Weights of a small GPT-style language model, trained from scratch on English Wikipedia: normalized queries and keys.
Each number is 128 + 32 x the weight over its row's rms, rounded and kept within 0 to 255. Layers, rows and columns count from 0. The size above them is the row's rms in percent of the matrix's.

# layer 3 MLP up, 1536x576, rms 0.098, rows 756-771, columns 288-431
size [ 99 101 100 110 103 102 104  92  94 101  93 101 104  94  98 103]
[[149 174 114 135 143 110 189 123  81 147 122 104 136 116 165 110 171 167 156  99  97  36 168 135 216 116  96 174 174 140 156 124 130 137 131 113 124 101 154 146 144  92 138 152 153 116  37  95 131 139 128  72 134 233 123 132 118  80 169 128 139  76 132 100  93 139 151 142 155  92  96 171  90 162 153 172 151 182 100 137 184 142 134 114 135 127 123 120 142 100  95 128 122 177 129 123 108 102 140 153 111 121 158 120  96 129 133 146  83 180 109  71 118 185 182 125 156 117 186  66 104 152 147 171 110  85 153 170  91 105 152 113  77 141 134 128 144 126 191 199 126  85  62 133]
 [ 83 123 146 113 159 158 159 160 118 156 158 120 180  70 129  58 106 172  75  91 118 170 133 121 122 171 180 177 165 133  93 112 130  89  64 116 177 138 147 166 124  88 148 110 139 147 104 143 109  92 104 102 150 108 168 120 131 134 128 139  45 114 147 121 202 102  92 116 137 118  67 165 124 149 141  75 125 146 111  94 124 110 157 101 124 147 116 157 158 150  97 141 110  92 167 148 165 120 176 124 144 125 146 146 131 134 142 108  85 143  54 121 129 155 132 105  93 163 127 165 149 131  79  54 174 174  86 205 139 153 137 114  85 129  86  65  65  82 150 137 134 127 105 135]
 [109 151 150  98 135 152 131 101 165 123 141 141 115 125 116 130 212 160 156 101 130 113  68 137 116 136  72 122 164  78 147 132 212  82 148  89 151 143  99 150 138 123 130 138 166 198 139 130  80 149 159 117  98  87 130  99  82  88 163  82 192 115  72 108  99  79 110 125 171  89 151 107 129 100  68 163 170 136 126 152 128 118 166 137 120  85  56 154 108 110 127 211 123 113 147 125 213 158 135 124  51 112  82 133  85  97 103 148  62  98 126 177 152  87 133 165 120 101 170 118 117  86  67 106 144 121 171 173 141 163 195 122 115 117 102 126  73 100 171 148 175  99 101 124]
 [169  66  82 180  75 101 155  67 170 130 105 124 160 106 157  99 178 106  36 105  79 145 105 121 144 133  69  88  64 111  80 100  76 131 100 139  61 176 119 135 124 157 169 123 153 137 103 126  71 189 110 117 126 143 165  86  97 111 152 108 132 107 121 142 168 134 121  97  88  91 143 158  81  88  91 186 149 130 139 158 118 184  84 191 131  55 119 143 153 157 120 100 102 137 142 113 121 136  86 126 110  88 161 107  99 107 115 211  96 116  98 133 120 139 142 129  49 169 142 109 182 114  98  93 134  98 158 128 174 144 137 124 161 136  52 164 111  65 158 144 100 128 129  61]
 [116 113 130 148 137  35 159 118 116  88  76 130 133 201 108 169  69 148  81  80 184 126 116 162 176  88 129 138 128 106 155  90 121 159 133 137  62 128 203 186  62 108 163 158 150  60 172 184 159 109 152 121 111 102 131 112 132 131 160 122 108 111 158 163 213 162  99 101 142 193 141  63 128 119 101 126 136  89 193  99 187 130 137 104 159 111 161  98  71 120  98 147 101 117 113 122  98 160  70 138 116 115 154 137 123  57 147 128 123 111  95 193 157 142 133 104 184 171 117 156 179 146 138 131 112 100 153 185  67 138 213 173 135 115  75 167 160 139 137 199 126  97 114 145]
 [107  94 148 164 100  80 185 188 130 207 124 138 138 104  29  93 150 129  94  94 122 109  78 135 131 170 120 128 118  79 116  92 146 171 175 126 124 105 120 123 183 172  56 103 119 119 150  80 129 151 140  99 151  77 151  78 120  81 140 144 149 136 122 141 150  83 154 156 149 149 130  90 120  72 117 139 141  87 174 179 120 126 140 104 185 127 158 105  90 124  75 121 112 113 124 119 147 164 121 167  97 106 101  88 167  82  74 107 194  75 116 130 152  95 121 122 133  64 210 120 134 151 130 150  89 100  31 118 121 107 124 189 104 141 181 142 137 127 128 141 125 133 161  76]
 [ 83 146  81 143 133 138 115 100 101 152  93 106 106  97 126  57 122 114  99 166 131 187 137 142 198  68  72 183 113  96 203 104 180 145 143 149 127 140 126 125 101 185 114 102 174 132  86 188  57 149 157  90 131 149 124 178 196 159 125 101 131  87 128 152  84 131 163 146 171 141 109 122 176  95 112 109 182 165 113 115 112  92  62 116 120 105 154 108  84 175 125 109 142 154 168  69 155  95 115  86 187 108 114 136 131  87 122 109 117 173 114 129 165 158 111  94  88 171 118  94 123 179 146 130  79 118 143 141 129 136 177 113 174  73 125 196  96 100 130  71 143 121 142 102]
 [191 116 121 113  96 159 137 142 118 176 118  86 124 139 156 143 131 150 149 125 147 142 186 150 118 180 125 148 178 109 104 125 173 103 133 128 105 109  67 107 170 137  87 125 147 165 116  86 158 168 173 126 167 146 152 138 133  69 103 134 201 116  51 144 147  42 152 136  79 130  88 163 138 155 181 183 128  64 148 150 116 128 112 157 129 123 123 182 125 111  97  78 145 137  97  81 168 130 113 125 161 146 127 122 135 116  68 109 151 165 139  87 110 129 148 134 100 112 101 111 154 147 132 124 178 169 124 179  99 107 107  88 216  67  67 149 143 112  97 144  88 158 129 114]
 [174 112 142  82 174 105 107 122 115 109 186 135 114 117  87 126 140 176 176 142  74 195 115 146  99  93 155  33 114 161 152 163  98 125 132 162 159 160 163 185 149 109 119 169 147 158 101 152 150 107 142 183 175  69 134 171  99 153 129 136 125 175 151 178 152 157 108 109 162 160  79 123 140 118 173 108 135  70 162 108 155 105  96 122 153 147 108 128 218 145 143  78  85  71 128 138  67 138 124 101 161 125 163 167 139 132 114  71  34 117 121 111  34 148 113 110 101 118 124 207 110 121 140 139 132 119 143  22 145 100 116 163 129 124  94  94 117 102 101  82 143 121 138  87]
 [191 113  97 105 112 155 174 119 137 114 121  39 128 106 159 111 127 175 116  85 141 139 143 158  92 150 140 133 120 154 111 113 192 175 159  54 175 181 150 154 148 111  95 120  71 160 102 120 175 132 111 123 116 147  99 113 147  88  82 108 167 138  62 163 173 118 129 114 185 117 166 166 130 209 171 125 122 103 154 111  91 128 134 110  65 176  76  82 104 117 170 113 157 157 116 144 136  96 117  75 194 114 172 149 109 103 105  77 114 109 102 159  67 101 141 128 118 181 161 143 146 178 169  93  84 131 141  55 163 142  86 165 158 169 123 130 130  92 126 124 140 160 187 141]
 [114 121 120 154  82 117 117  74 123  77 143 199 176  97  78 139 115 155 148 155 112 137  76  77  53 168 160 114 108  71 111 152 222 112  69  91 166  95 130 117 150 163 180  87 124 141 101 120 125 140 161  81 149 150 141 171 119 118 133 119  77 154  92  64 151 142 149  92 124 171 105  86 133 143 138 115 107 104 128 110 151 115 152 149 134 168 117  73 128 117  59 126 155 123 117 129 113 118 104 104 117  89  99 193 124 128 117 125 128 165 213 134 152 157 155 110  92 130 112 150  67 120 200  59  95  88 109 111 116 163 133 121  82 124 115 193 179 139 159 126  96  74 113 121]
 [145 126 116 137 135 119 142 129 117 137 170  99 110 118 128 138 102 102 115 195  71 110 143 140 161 116 154 117 123  77 130 197  84 164 108 128 101 147 186 153 132 123 173 163  74 128 162 149  94 130 149 163 155 131 123  90 110 153 187 148 125 164 121 206  65 102 123 195  88 188 162 136 179 112  96 128 117 106 157 137 127  96 143 192 193 110 187 140 140  98  73 123 106 125 164 180 181  60 158  98 148 103 148 118 174 101 117 136 106 112 118 120 143  86 124 128  81 143 105 116 170 133 111 200 164 171 174 131 100 172 102 106 147 171 147  90 151 101 117  97 106 180 121 120]
 [131 131 140 159 181 102 149 119 150 112 120 154  97 152 159 106  81 122 166 107 121 131 144  65 134  84 189  70 229 140 120 145 138 105 141  80 126 102 149 140 117  66  97 114 107 144 149 137 112 117 147 188 102 120  87  90 185  52 161 127 166 112 141 128 174 151 118 182 149 178 166 137 157 104  96 139 103 116 147 197  78  83 131 141 161 156 179 162 140  93  75 129 142 109 113 130 172 137 141 191 142 109  91 111  99  86 108  96 149  60  65 181 179 101 132  93 148 144  51 124 141 100  98 171 102 146 154 124 128 119  67  94 132  96 141  71 141 161 143 127 148  97 164 153]
 [159 169 135 163  86 152 116 110  83  93 132 123 123 163 174 120  42 165 158 156 110 148 144 255 181 158 132 176  81 166 148  90 148 135 101 107  83 131  74 118 159  89 126 138 112  51 123  65 141 154 121 108 111  98 156 102 115  94  51  47 133  85 150 146 115 115 155  68 130  75 133 153 135 131 148 156 139 144 136 105  73 156 110 105 110 134 111 130  97 134 100 180 157 159 105 136 111 168 109 164 122 130 119 148  75  84 161 153  80 122  81 128 119  77 179 119 121 182 114  82 103 153 112 158 119 149 129 164 131 136 121 107 121  57 124 179 146  90  97 141 136 118 128 172]
 [161 179 135 131 228 136 153  99 153 153 102 102 144 108 131 148 137 139 142  99  30 116 121 113 126 118 114  82 186  97 153 108 147 101 145 141 170 152  98 182 160   7 129 116 179 153 168 108 124 194 120 101 111 141 155 124 164  99 108  91 139  65 167 104 162 113 133  88  99  86  80 183 160 153 162 133 136 162 146  56 120 131 104 101 133  84  97 122 104 103  90 134 140 108 159 155 141 141  90 116 163 146 103 113 123  83  83 110 117 197 137 100 134  81 136  96  80 126 112 124 152 157 121 147 107 108 133  57 155 177 144  93 121 157 127 170 139 144 125 198 127 136 167 119]
 [160 140 122 171 152 142  85 151  80  84 128 134 116 122 173 108 130 155 129  92 118 124 142 127 120 145 139 110 229  93 133 149 108 182  71  70  93 158  96 101  82 118 137 119 126 104 140 143 159  86 168 134 119 138  77 151 108 117 105 177 119 107  76 105 133 124 162 156 112 120 178 190 131 162 166 180 112 121 119 182 122 163 116 122  69 128 126 134 157  67 110  93  35 156 152 187  57 103 133 139 129 121  77 116  84 139 146  99  91 133 114 107  89 119 103  87 112 114 139 167 117 112 131  78 173 166 103 140  99  89 140  59 154 147 152 114 162 116 140 162 118 133 131 143]]
# layer 3 MLP down (transposed), 1536x576, rms 0.0704, rows 756-771, columns 288-431
size [ 94  99 103 100 104 105 100  91  98 100  84 104 109 100 102  90]
[[113 135 107 119 173 137 127 144  77 152  99 129 109 129 150  87 122 126 130 122 184 107  92 149 139 164 104 147 181 231  93  75 130 161 177 143 135 173 130 208 105 155 160 141  67 150 153 188 144  50 125 110 165 120 108  94 116  98 119 135  61 130 104 139 118 136 150 145  65  92 157 141 139 154  95 119 103 120 120  71 120 161 134 153 136 105 179  91 103 140 149 115 118 152 144  96 143 114 114 176  98  60  91 169 155 132 150 151 100  82 166 141  99  88 167 116 188 109 122 119 120 199  76 104 139 120 123 117 170 143  93 157 130 124 144  86 186  95  80  90 164 129 119 184]
 [ 93 197 177 148 185 133 137 180 133  51 198 122 109 107  89 162 101 102 109 143 117  94 125 160  90 165 121 139 133 114 120 183 143  95 130 121 110 109 148 113 133 146  96 101 171 110 149 118 142 156  95 118 149 113  97 125 103 175 168 123 208 117 105 122 113  63 170 154 130 160 108 100 157 111 159 132 117 116  80 148 106  86  94 133 120 110 132 113  30 118 106  85  83 149 105 113 135 133  69 167 118 140 157 103 194 102 176 114 108 109 159 143 149 165 158 135 119 223 156 131 110 168  90 118 138 173 149 158 104 117  99 121 152 159 140 130 155  85 152  63  96 153 168 102]
 [103 203  82 141 199 134 107 143 136  64 144 143 139 103 104  95 146 105 109 120 137 149 119 116 169 149  38 103  75 170 212 147 150 145  89 102 133 157 136 145 158  98 137 149 118 152 138 115 141 109 133  79 138 116 135 198  86 197 218 181 122 134 165 135  67  97 103  88 168 151 140 119 123 159 168 120 127 154 120 147 118  86 143 141 182 119 156 183 134 133  50  92  99  95 103 145  88  83 115 159 112 119 124 196 134  95 120 122 169 167  82 155 151  65 112  87 124 107 110  74 170 160 164 185 219 172 119 107 182  74  85 100 119 137  81 134 115 158 188 147 111 133 121  61]
 [131 127 139 144 149 134 111 115 128 165  96 173 138 120  99  48 115 160 152 153 111 106 135 114 103 118 141  53 138 134 140 120  85 135 106 103  80 159 153 130 110  82  98 175 154 173 180 192 120 135  80 137 142 196 195  72  77  36 135 158 134 119 114 116 151 129 160 145 131 132 158 177 111 159 121 115 156  90 106 115 134 156 159 171 122 112 193 110 175 111 146  63 176 107 136 111 176 139 137 130 129 111 201 140  98 119 106 140 149 140 155 108 148 170 104 195 136  82 165 138  51 123 109 131 120 108 102 140 114  64 114 125 140  88 119 108  85 131 168 111 136 143 160 103]
 [162  69 149 148 108 164 105 116 166 128  48  71 160 115 130 155 177  96 178 126 168 169 112 144 154 148 134 125 133  99 121 169  81 149 116 127 104 170 136 137 168 126 151 125  76  82  96 176 174 159 128  91 100 152 126 116 109  71 102 144 174 145 111  74 134  56 140 137 147 142 170 169 181 141 143 129  92 100 108 142 156 116 111 114 151 130 130 150  61  78  97 181 114 114 175 136 119 113 111  92 165 126 130 115 126 144 114 139 148  93 173 123 181  75 101 131 113  67 198 113  94 141 128 163 152 142 120 128  77 111 207 109 137  93 106 175  99 121 155 138 164 135  98  73]
 [143 159  94 116 157 119 179 109 216 105 133 110  78 137 150 112 128 146 134 146 130  93 196 167 129 129  99 161 142 119  87 150 101 136 162  56 149 128 135  82 115  88 122 111  88 119 121  95 129 108 143 110  99 139 122 165  89 113 116 186 157 137 131 139 156 144 142 125 173 101 156 165 157 119 174 124 126  98  82 134 127 135  76 164 125 140 152 109 170 126 125 142 105 124 156 183 109  72 153 180 132 126 142 160 127 158 104 180 132 117 187 173 160 159 133  30 145 108 156 124 152 127 170  90 107 106 142 183  74 157 102 128 148 158 128 106 148 108 128 117 146 128 142  87]
 [113 102 120 231 194  89 116 133 180 107 170  66  64 105 213 152 185 108  71 111 165 185 109 152  83  72  92  95 138 122 145 117 110 140 102  91 128 114 133 120 155 125 128  81 127 144 171 127 130 161 161 158 157 117 113 127 107 145 140 194 101  78 129 136  97 186 105 170 121 179 136 120 176  94 114 148  92 110 170 132 147 117 135 144 106 133 112 123 153  95 150 152  81 140 155  84 115 165 104  89 102 148 157 101 110  99 186 151 123 143 134 126 178 139 148 116 125  94  84 121 124 120  94 133 133  90 153 125 139  83  85 144 136 102 147 151 130 161 118  78  99 129 149 114]
 [145 138 112  98  64 144  80 128  71  84 171 111 132 114  92 143 127 142 103 164 105 153 135  81 138 127 160 173 135 129  97  83 190  98 168 104  84 109 135 129 136 160 109 133  94 147 178 144 100 116 139 126 179 201 129 216 109  87 150 126 133 108 175 140 109  87 142 116 240  76 148 179 135 111 110 144  98 127 113 144 114 101 147 131 137 176 131 175  78  90  91 177  89 120 144 113 146 173 172 130 103 133 128 141 128  84 105 149 144 120 141 133 129  56  74  88 154 144  96 160 138  85 144 102 193 135 101 124 154 150 108 148  64 128 134 142 101  95 116  74 129  89 146 101]
 [154  83  91 131 172 198  72 182 101 142  47 130  78  72  85 103 170 121 143 132 135 108 136 139 123 159 125 120 122 125 110 138 160 128  88 116 109 138 147 181 127 129 129 124  81 126 144 168 115 142 126 126 154 141 124 112 179 145  88 163 130 106  85 177 129 147 158 129 148 135 169 129 117 120 180 105  42  93 101  97 139 121 137 129 121 127 114  99  79  70 180 105  99 139 133  88 120 147 217  65 190 172  79 101 106  84 146 176 136 124 145 161 138 134 115 117  97 125 142 112 117 201  29 133 131  82 139  90  91 174 123 155  86 139 148 176 130  48 127 100 121 111  96 128]
 [194 104 132 125 105  99 132 190 145  76 120 110 121 116 119 133  51 172 115 145 145  68 187 148 142 136 131 144 169 107 135 109 155 182 134 107 143  91 138 193  79 162 100 132 119 110 132 126 103 123 136 140  85 144 110 146 145 137 170 123  85 208 102 125 138 141 151 116 146 121 121  95 127 183  94 108 119 153 188 112 125 126  72  98 146  99 102 186 106 115 125 121  75  90 171  74 136 105 159 109 138  82 154 103 140 135 120 125 179  48 133 111 137  55 127  98  78 115 193  87 123 104 115 124 116 147 136 109  67 104 166 153 139 151  83  97 127 124 125 144 114 162 151 132]
 [ 40 101 152 118  98 119 128  95  76 126 157 123 138 118 201  97 153 130 105 112 147 176 111 116 110 127 118 172 133 124  98 123 137  81 159  57 117 152 221 124  82 102 125 108 192 109 124 103 104 127 107 179 151  80  71 147 112  72 201 126  93 143  83 151 133 160 146 152 165  86 110  98 115 127 108 111 120 118 137 129 111 122 127 168 123 159 129  77 120  92 147 125  81 159 127 127 121  72 108  87 117 177 102 159 116 169  99  84 115 106  75 137 144 175 107 150 166 137  59 156 179 112 111 104 140 140 153 143 131 105 153  77 149 124 138 179 133 125 125 101 113 154 153 118]
 [ 92  98 130 225  61 164 129 160 144  91 127 135 133 132 136 171 210  83 148 123 163  98 161 111 155 163 151 130 161 162 118  79 137 176  56  93 109 123 145  94 106 146 156 122 135 111 117 170  78 104 116 119 141  95 169 185 111 116 171 120 133 140 146 126  82  67  96 130 126 117 138 135 165 166  88 187 170 132 123  85  59 129  95 147  90 179  74  97 146 147 186 107  94 113 159  70 167 141 159 106 102  83 128  46  87 143 141  85 112 189 119 102  86  96 145 118 161  94  95 147 115 146 130 111  97  81 113 120 113 101 180 139  94 132  88 137  95 138 112 172 111 148 146 142]
 [167 132 119 120 139 139 162 202  58 115  87 114 131 110 108  97  98 104 141 100 124 151 161 152 119 146 122 110 159 175 144 113 151 120  92 125  86 106 150 117 148 108 112 120  94 197 193 142 148 138 171 177  91 122 112 123 115 122  56 203  89 113  77 123 125 115 138 111 161 111 112 148 122  87 133 115 134 121 136 126 133 165 215 179 167  53 109 105 136 124  94 133 176  38 185 135 154  54 120 118 153 105 181 115 142  92 188 178 161 119  67 106 142 100 111 130 158 167 109  96  71 152 155 158 140 153  99 112 177 130  90 171 176 104 137  76  76 147 121 182 149  83 126 101]
 [ 99 143 118 138 130  81 131 127 122 133 165 111 101 147 132  94 166 104 126 108 137 142 148 109 129 114 180  99 144 135 143 123 168 173 126  91 108 119 141 152 110 150 105 107 156 117 148 132 109 150 170 186 135 157 127 150 151 188 167 125  75 175 140 102  77 155 173 123  77  97 144  82 106 161 117 112 143  90  95 142 143  60  99  69 123 135 181 123 139 164 115  97 117 118 139 135 119 110 104 136 104 115 175 138 125 118 103 111  57  89 181  91 156 177 165  88 168 121 113 145 115 150 113 105 136 165 196 114  90  99 134 154 144  91 141 141  73 211 157 166 198 191 133 102]
 [163  69 138 168  59 143 124 148 109 152 124  89 144 142 155 112 102 137 122 172 144 125 109 105 165 155 149 106 145 109 171 140 134  93 113 167 134 201 137 136 150  93 131 164  87 145 110 109 122 166 170 163 164 137  73 155 120 183 118 161 123 130 189  74 135 113 140 120 114 105 163  84  92 144 140 158 131 104 137 169 124 136 104 121 124 103 101 143 142 119 135 150 114 125 114  91 129 132 110  96 143 105 134 138 172 121 112 136 154 106 170  60  77 157  68 166 166 113 130 140  74 145 147  59 167 105 125  65  87 123 137 134  95  97 198 138 137 139 163 119 141 110 120 168]
 [136 152 135 158 127 122 144 121 104 136  79 165 143 157 124 131 156 120 122  73 150 130  85 167 139 164 171 141  81  88 108 117 130 245 160 134 184  75 174 129 159 135 132 103  90 147 209 134 149 133 134 152 152 156 125 148 141 188  57 145 129 111 177 103 131 133 161  99  88 175 131 132 155  93  41 148 159 102 118 143  90 175 104 125 101 108 168 154 125 117 115  74 116 128  99 126  77 155 129 135 139 139 131 192 116  94 145 114 129 100 112 139 130  95  91 105  65 159  75 128 117  78 114  90 124 123  84 142  64  97 145 106 123 106  32 140 190  55 144 114 130 166 166 111]]
# layer 3 MLP gate, 1536x576, rms 0.0923, rows 757-772, columns 288-431
size [101 100 111 104 102 100  94  99  98  93  98 100 101 100  98  99]
[[156 118 144 117 158  74 109  49  96 147 110 135 116  95 153 138 172 143 128 122 191 157 165 153 130 143 123 108 134 120  86 171 126  98 171 147 122 119 143 155 121 180 123 105  78 149 110 164  91  81 166  86 136 134 120 180 152  96  93 108 135 133  97  86 156 128 114 135 117 130 144 119 138 150 181 107 109 134 119 113 119 149 138 186 157 129 139 195  75 139 140  60 106  98  83 148 121 133 134 137 163 167 154 103  81 124 107 165 117 106 151  76 102 156 133 130 170 152 158 151 143  98 119  97  98  92 107 192  59 160 176 104 127 179  89 154 158 125 144  94 174 121 156 118]
 [137 133 136 175 108  88 124 135  86 102 104 156 103 132 158 164 106 148 126  56 134 139 134 130 104 125 177 147 125  96 120 157 130 156 139 109 101 117 125 124 197 128 180 137  83 172 155 148 123 119 109 129 122 156 161 105 156 112 111  88 134 158 151 154 107 108 185 154 133 135 103 103 103 145 122 152  69 102 171 110 128 172  87 104 115 141 168 136  93 165 150 109 156 198 155  86 145 160 127 152 118 175 182  51 139 115 164 135 101  53 106 111  82  90  92 105 202 169 150 139 151 149 196 149 127 119 147 118 147 101 136 109 137 207 220 159 108 157 194 107 154  68 149 134]
 [124 107 117 150 133 141 180  87 168  99 116 135 140 124 112 114 111 137  87  89  95  86  80 104 111  58 106 106 110 127 146 119  77 145 128  88 107 171 139 147  67 202 111 107 107  75 135 137 112 162  76 134 133 180 123 125  80 130 189 100 137 135 106 152 165 112  59  96  88  82 108 171 109  57 115 108 121 171  85 146 118 143 101 111 136 136  87 117 167 121 121  63 177 150 103 138 157 191  82 182 103  81 177 124 135 142  95 154  97 117 135 181 119 173 164 149 169 157 107 116 130 113 160  98  59 124 167 148 176 133 171  96 158 180  92  84 131  88 120  76  97  76 135 167]
 [126 140 179 143 109 130 118  55 180 179 154  60 144 151 154 131 175 101 109 109 146 127 105 106 170 151  96 143  90  94 166 137 110 115  82 139  80 148 171 162 123 127 178 173  79  70 144 134 108 145  95 128 106 162 147 193  99  83 154 169 128 139  96  73 130 129 191 130  87 168 164 167 149 132  74 140 126 114 110 145 119 106 155 168 119  81 169 111  90  97 138 102 134 190 210 152 106 106  79 103 135 122  99  71  73 112 103 117 139 180 108 120  66 120 105 134 176  98 182 137 110 122 181  84 118 204 132 113 106 160 169 141 138 119 120 121  97 220  97  64 142 110 153 154]
 [128  84 122   3 120 124 113 157 170 144  87 131 164 149 169 153 176 152 184 143 200 218 140 109 131 141  91 117 132 106  94 132 131 139  81 147  88 125 143 116  82 143  89  93 136 118 117 150 143  74 119 167 151 187 120 136 169 178 160 154 139 130 146 113 150 132 160 148 169 170 155  86 148  97  81 115 124 130 122  95 150  62 113 192 118 139 137 114  93 163 130 128  96  68 109 113 199  49 120 139 150  84 113 132  74 113 176  76 139 144 157 114 123 128 106 154 107 149 147 188 147 132 187 116 139 145 100 164 179 104 129 108 172 138 113  91 176 113 169 106 139 198 100 126]
 [124 158  96 136 160  85  99 136 130 116 115  92 113 150  95  87  91 141 158 119 201 149  82 137 163 123  59 173 110 130 123 107 183  96  89 129 142 115  88 139 149 110 159 107 148 133  99 113 111 194 102 135 126 130 134 139 170 119 111 176 162 105 151 161 153 160  95 170 126 127 126 101 159 124 152 103 134 146 124 127  82  94 132  90 112 128 170  97 158 161 124 142 110 153 123  97 144 133 127  99 101 128 127 155 143 171 139 114  59 117 193  95 179 130 146 126  88 121 119 171 126 175 112 179 105 119 125 130 158 152  89  76 182  98 136 151 124 163 214 109 162 148 166 110]
 [131 139 128 119 153 157 160 179  38 161  91  71 118 147 168 116  54 146 183 157 140 187 169 142 174 179  78 147 156  94 182 148 156 120  97  74 100 105 107 134 146  99 117 135 147 101 165 112 169 128 171 103 140 125 150 166 107 166 150 114  94 145 103  68 138 141 129 138 151 142 194 151 134 109  98 118 153 137  98 137  92  83 100 101 116 129 125 143 132 142 140  75 139 105 109 113 202  82 131 151 153 166  95 155 160 142  78 102 119  95 149 117  98  84 164  70 114 151 138 131 117 139 161  91  72 124  88 162  97 109 205 122 114 110 107  86 128 109 112 118 150 162  96 101]
 [116 120 141 117 134 142 153 155 135 124 210  83  41 128 164 106  87 149 175 153 148 167 144 142 112  70 117  80 139 139  87  97  79  91 115 102 124 117 111 135 105  71 156 151 177 200 100 100 101 168  93 126 104 109 152 164 107  99 153 136 155  91  75 131 136 145 140 153 134 137  97 136 156 193 143 117 139  99 154  95  46 125 111 130 131 138 107  69 155  52 142  86  98 110 130 111 100 105 103 151  87 108 153  88 132 141  81 110 131  87 139 136 167 124 114 137  93 154 135 160  74 122 141 140 168 142 124 150  64  80 109 142 132 110 182 111 202 130 107 105 112 131 104 101]
 [192 129 172 142 106 130 111 148  71 133 133 167 157 137 182 150 157 133 186 115 128 218 106  67 105 194 132  88 136 130 150 122  71  99 121 196 135 165 137 153 113 116 145  99 113 105 140 176 113  85 154 178 163 103 153 129 112 115 151 114 179 103 131 194 124 141  89 158 195 138 138 183 182  79 136 174 132 171 156  95 144 119 164  94 161 102  96  92 116 138 112 104 129 155 173 124 118 131 133 150  80 141  82  98  98 149 119 113 108 141 109 102 125 150 158 163 124 110 169 179 133 100 106 107 165 100 120 170 181 139 131 120 158  73 128 153 141 179 145  99 164 121  81  86]
 [184 107  98 146 109 121 178 142 153 138 134  83 155 136  91 154 155 120 166 140 110 110 143 140 123 115 136 134 124 115 149 194  76 158 130 118 138 133  86 153 130 164 149 173 139  92  95 110  93 181 112 158 149 133  93 127 105 155 114 121 162 119 109 135 165 113 180 149  87  99 131  87 144 160 112 145 132 143 164 102 186 190 142  72  82 133 167 130 142 131 109 157 113 137 110 194 108 111  89 142 116 121  96 147 126 102 113 129 104 130  99 114 162 123 116 118 104 111 108 183  35 153 150 190 130 101  96 112 143 105 119 160 174 160 101 186 156 137 105 138 116 150 122 144]
 [119  45 138  98 138  66 115 108 170 131 130 103 126 103  88 104 147 123 154  79 105 151  52 167 120 138 165 107 113 185 128 226 158 180 107 134 138  66 127 110 147 107  53 144 115 162 116 132 128 144  74 167 112 117  94 155 145 138  95 178 112  97 175 140 116  84  91 106 155 204 108  91 123 153  95 101 157 122 143 104 131 126  91 132 123 104 125 146 137 136 130 106  85 107 124 196 177  83 103 159 148  85 132  69 157 149 136 177 112  70 123 124  92 101 104 119 124 111 125 117 142 108  78 113 104 128 106  91 122 111 104 158 110  89 123 113 151 125  64 140 110 146 108 130]
 [ 57 122 123 118 132 152 212 111 172 104 109  42 179 122 142 117 126 101 107 207 122 111 170 110 158 113 100 152 131 183 227 111 155 112  88 136  85 127 165 109 135 134 152 106 130 144 140 174 108  96  94 232 100 164 115 162 138 126 144 152 105 139  79  97  84 117 106  71 153 155  93 114  83  84  57 171  81 175 109 136 142 117 159 167  84  73 128 139 140 114 156  90 121  94 113 131 140 170 111 141 145 108 126  95  75 142 119 182 123 131 143 135 182 122 151 137 115  56 109  97  46  83 168 134 143 135 190 137  60 135  72 101 128 134  82 115 194  87 156 129  82 179 183  94]
 [ 86  79 155 160 111 153 140 107 154  97 127 138 103 152 127 155  66 160 176 101 147 108  82 141 181 155 102  71 159 139  87 185 131 118 137 126 174  84 150 110 132 120 162 114 142 127 146 107 107 117 127  77 116  68 120 188  87 160  63  55 155 160 135 146 116 152 192 142 113 156 137 137 150 170  91 171 102 181 150 131  99 132 113 154 128 142  96 160 108 124 115  95 139 143 107  96 105 161 118  71 143 107 130 117 142 105 145 136  57 139  57 182 125 118 124 129 101 141 136 223 132 185 132 126 125 106 152 137 149 108  55  55 164 125 151 106 208 167 179 150 166  88 146 145]
 [120  95 118 171 160  90 146 123 179 148 206 147 117 115  87 112 117 138 129 149 108 108 141 134  93 120 134 117 121 148 154 168  80 157 156 123 118 130 119  88 134 118 116 141 108 147  70 150 169 144 140 173 134  93 119 163 109 151 166  92 101 122 115 125 134  90 133 161 112  85 160 130 155 116 177 116 115 164  45 150 177  88 114 104 167 120 160  90 133 139  85 114 106 133 156 162 177 124 146 115 132 137 103  99 153  89  37  95 101  96 161 127 113 206 129 153 151 133 105  81 158 134 137 123 145 107  76 130 135 114  87  82 115 144 111 148 175  80 126  84  98 219 143 141]
 [123 112 117 112 130 130 122 155  67 173  79  83 175 135 102 124 142 109 112 117 147 105 172 160 157 153 101  81 188 112  99 143 152 122  96  86 129 125 143 144  85 127  91 112 111 124 129 122 114  55 153  84  88 107  87 186 158 148 163 146 122  93  83 135 125 142 158  71 161 131 108 123 107 104 161 158 101 102 137 147 121 136 114 122  63  71 127 198 128  92  76 175 104 165 165 102  98 111 137 111 172  56  46  98 121 120 115 153  82 101 105  57 133 142 114 160 105 119 116 157 145 117  99  71 165 152 182 113 158 170 126  89  90 146 151 166 138 116 135 144 122 128 101 142]
 [100 137 103  97  95 128 135 146 104 133  95 145  49 122 148 160  72 109 111 193 118 117 110 137 127 143  74 159 126 112 127 150 106 182 110 133 101 207 133  68 122 126 143  87  91 118 112 155 109  86  91 169 168 111  94  90 140 171 134  79 165 124 150 141 113 160  73 153 167 128  63 144 117 140 125 152 113  93  86  88 128 115 135 116 105 167 119  79 105 152 173 142 151 134 190 110 162 171 138 132 119 123 130 142  96  96 132 102 132 186 111 142 103 150 135  89 120 114 143  92  76  74  91  81  78 160 128 127 149 181 119 163 112 140 208 128  76  83  96 164 108  99 148 161]]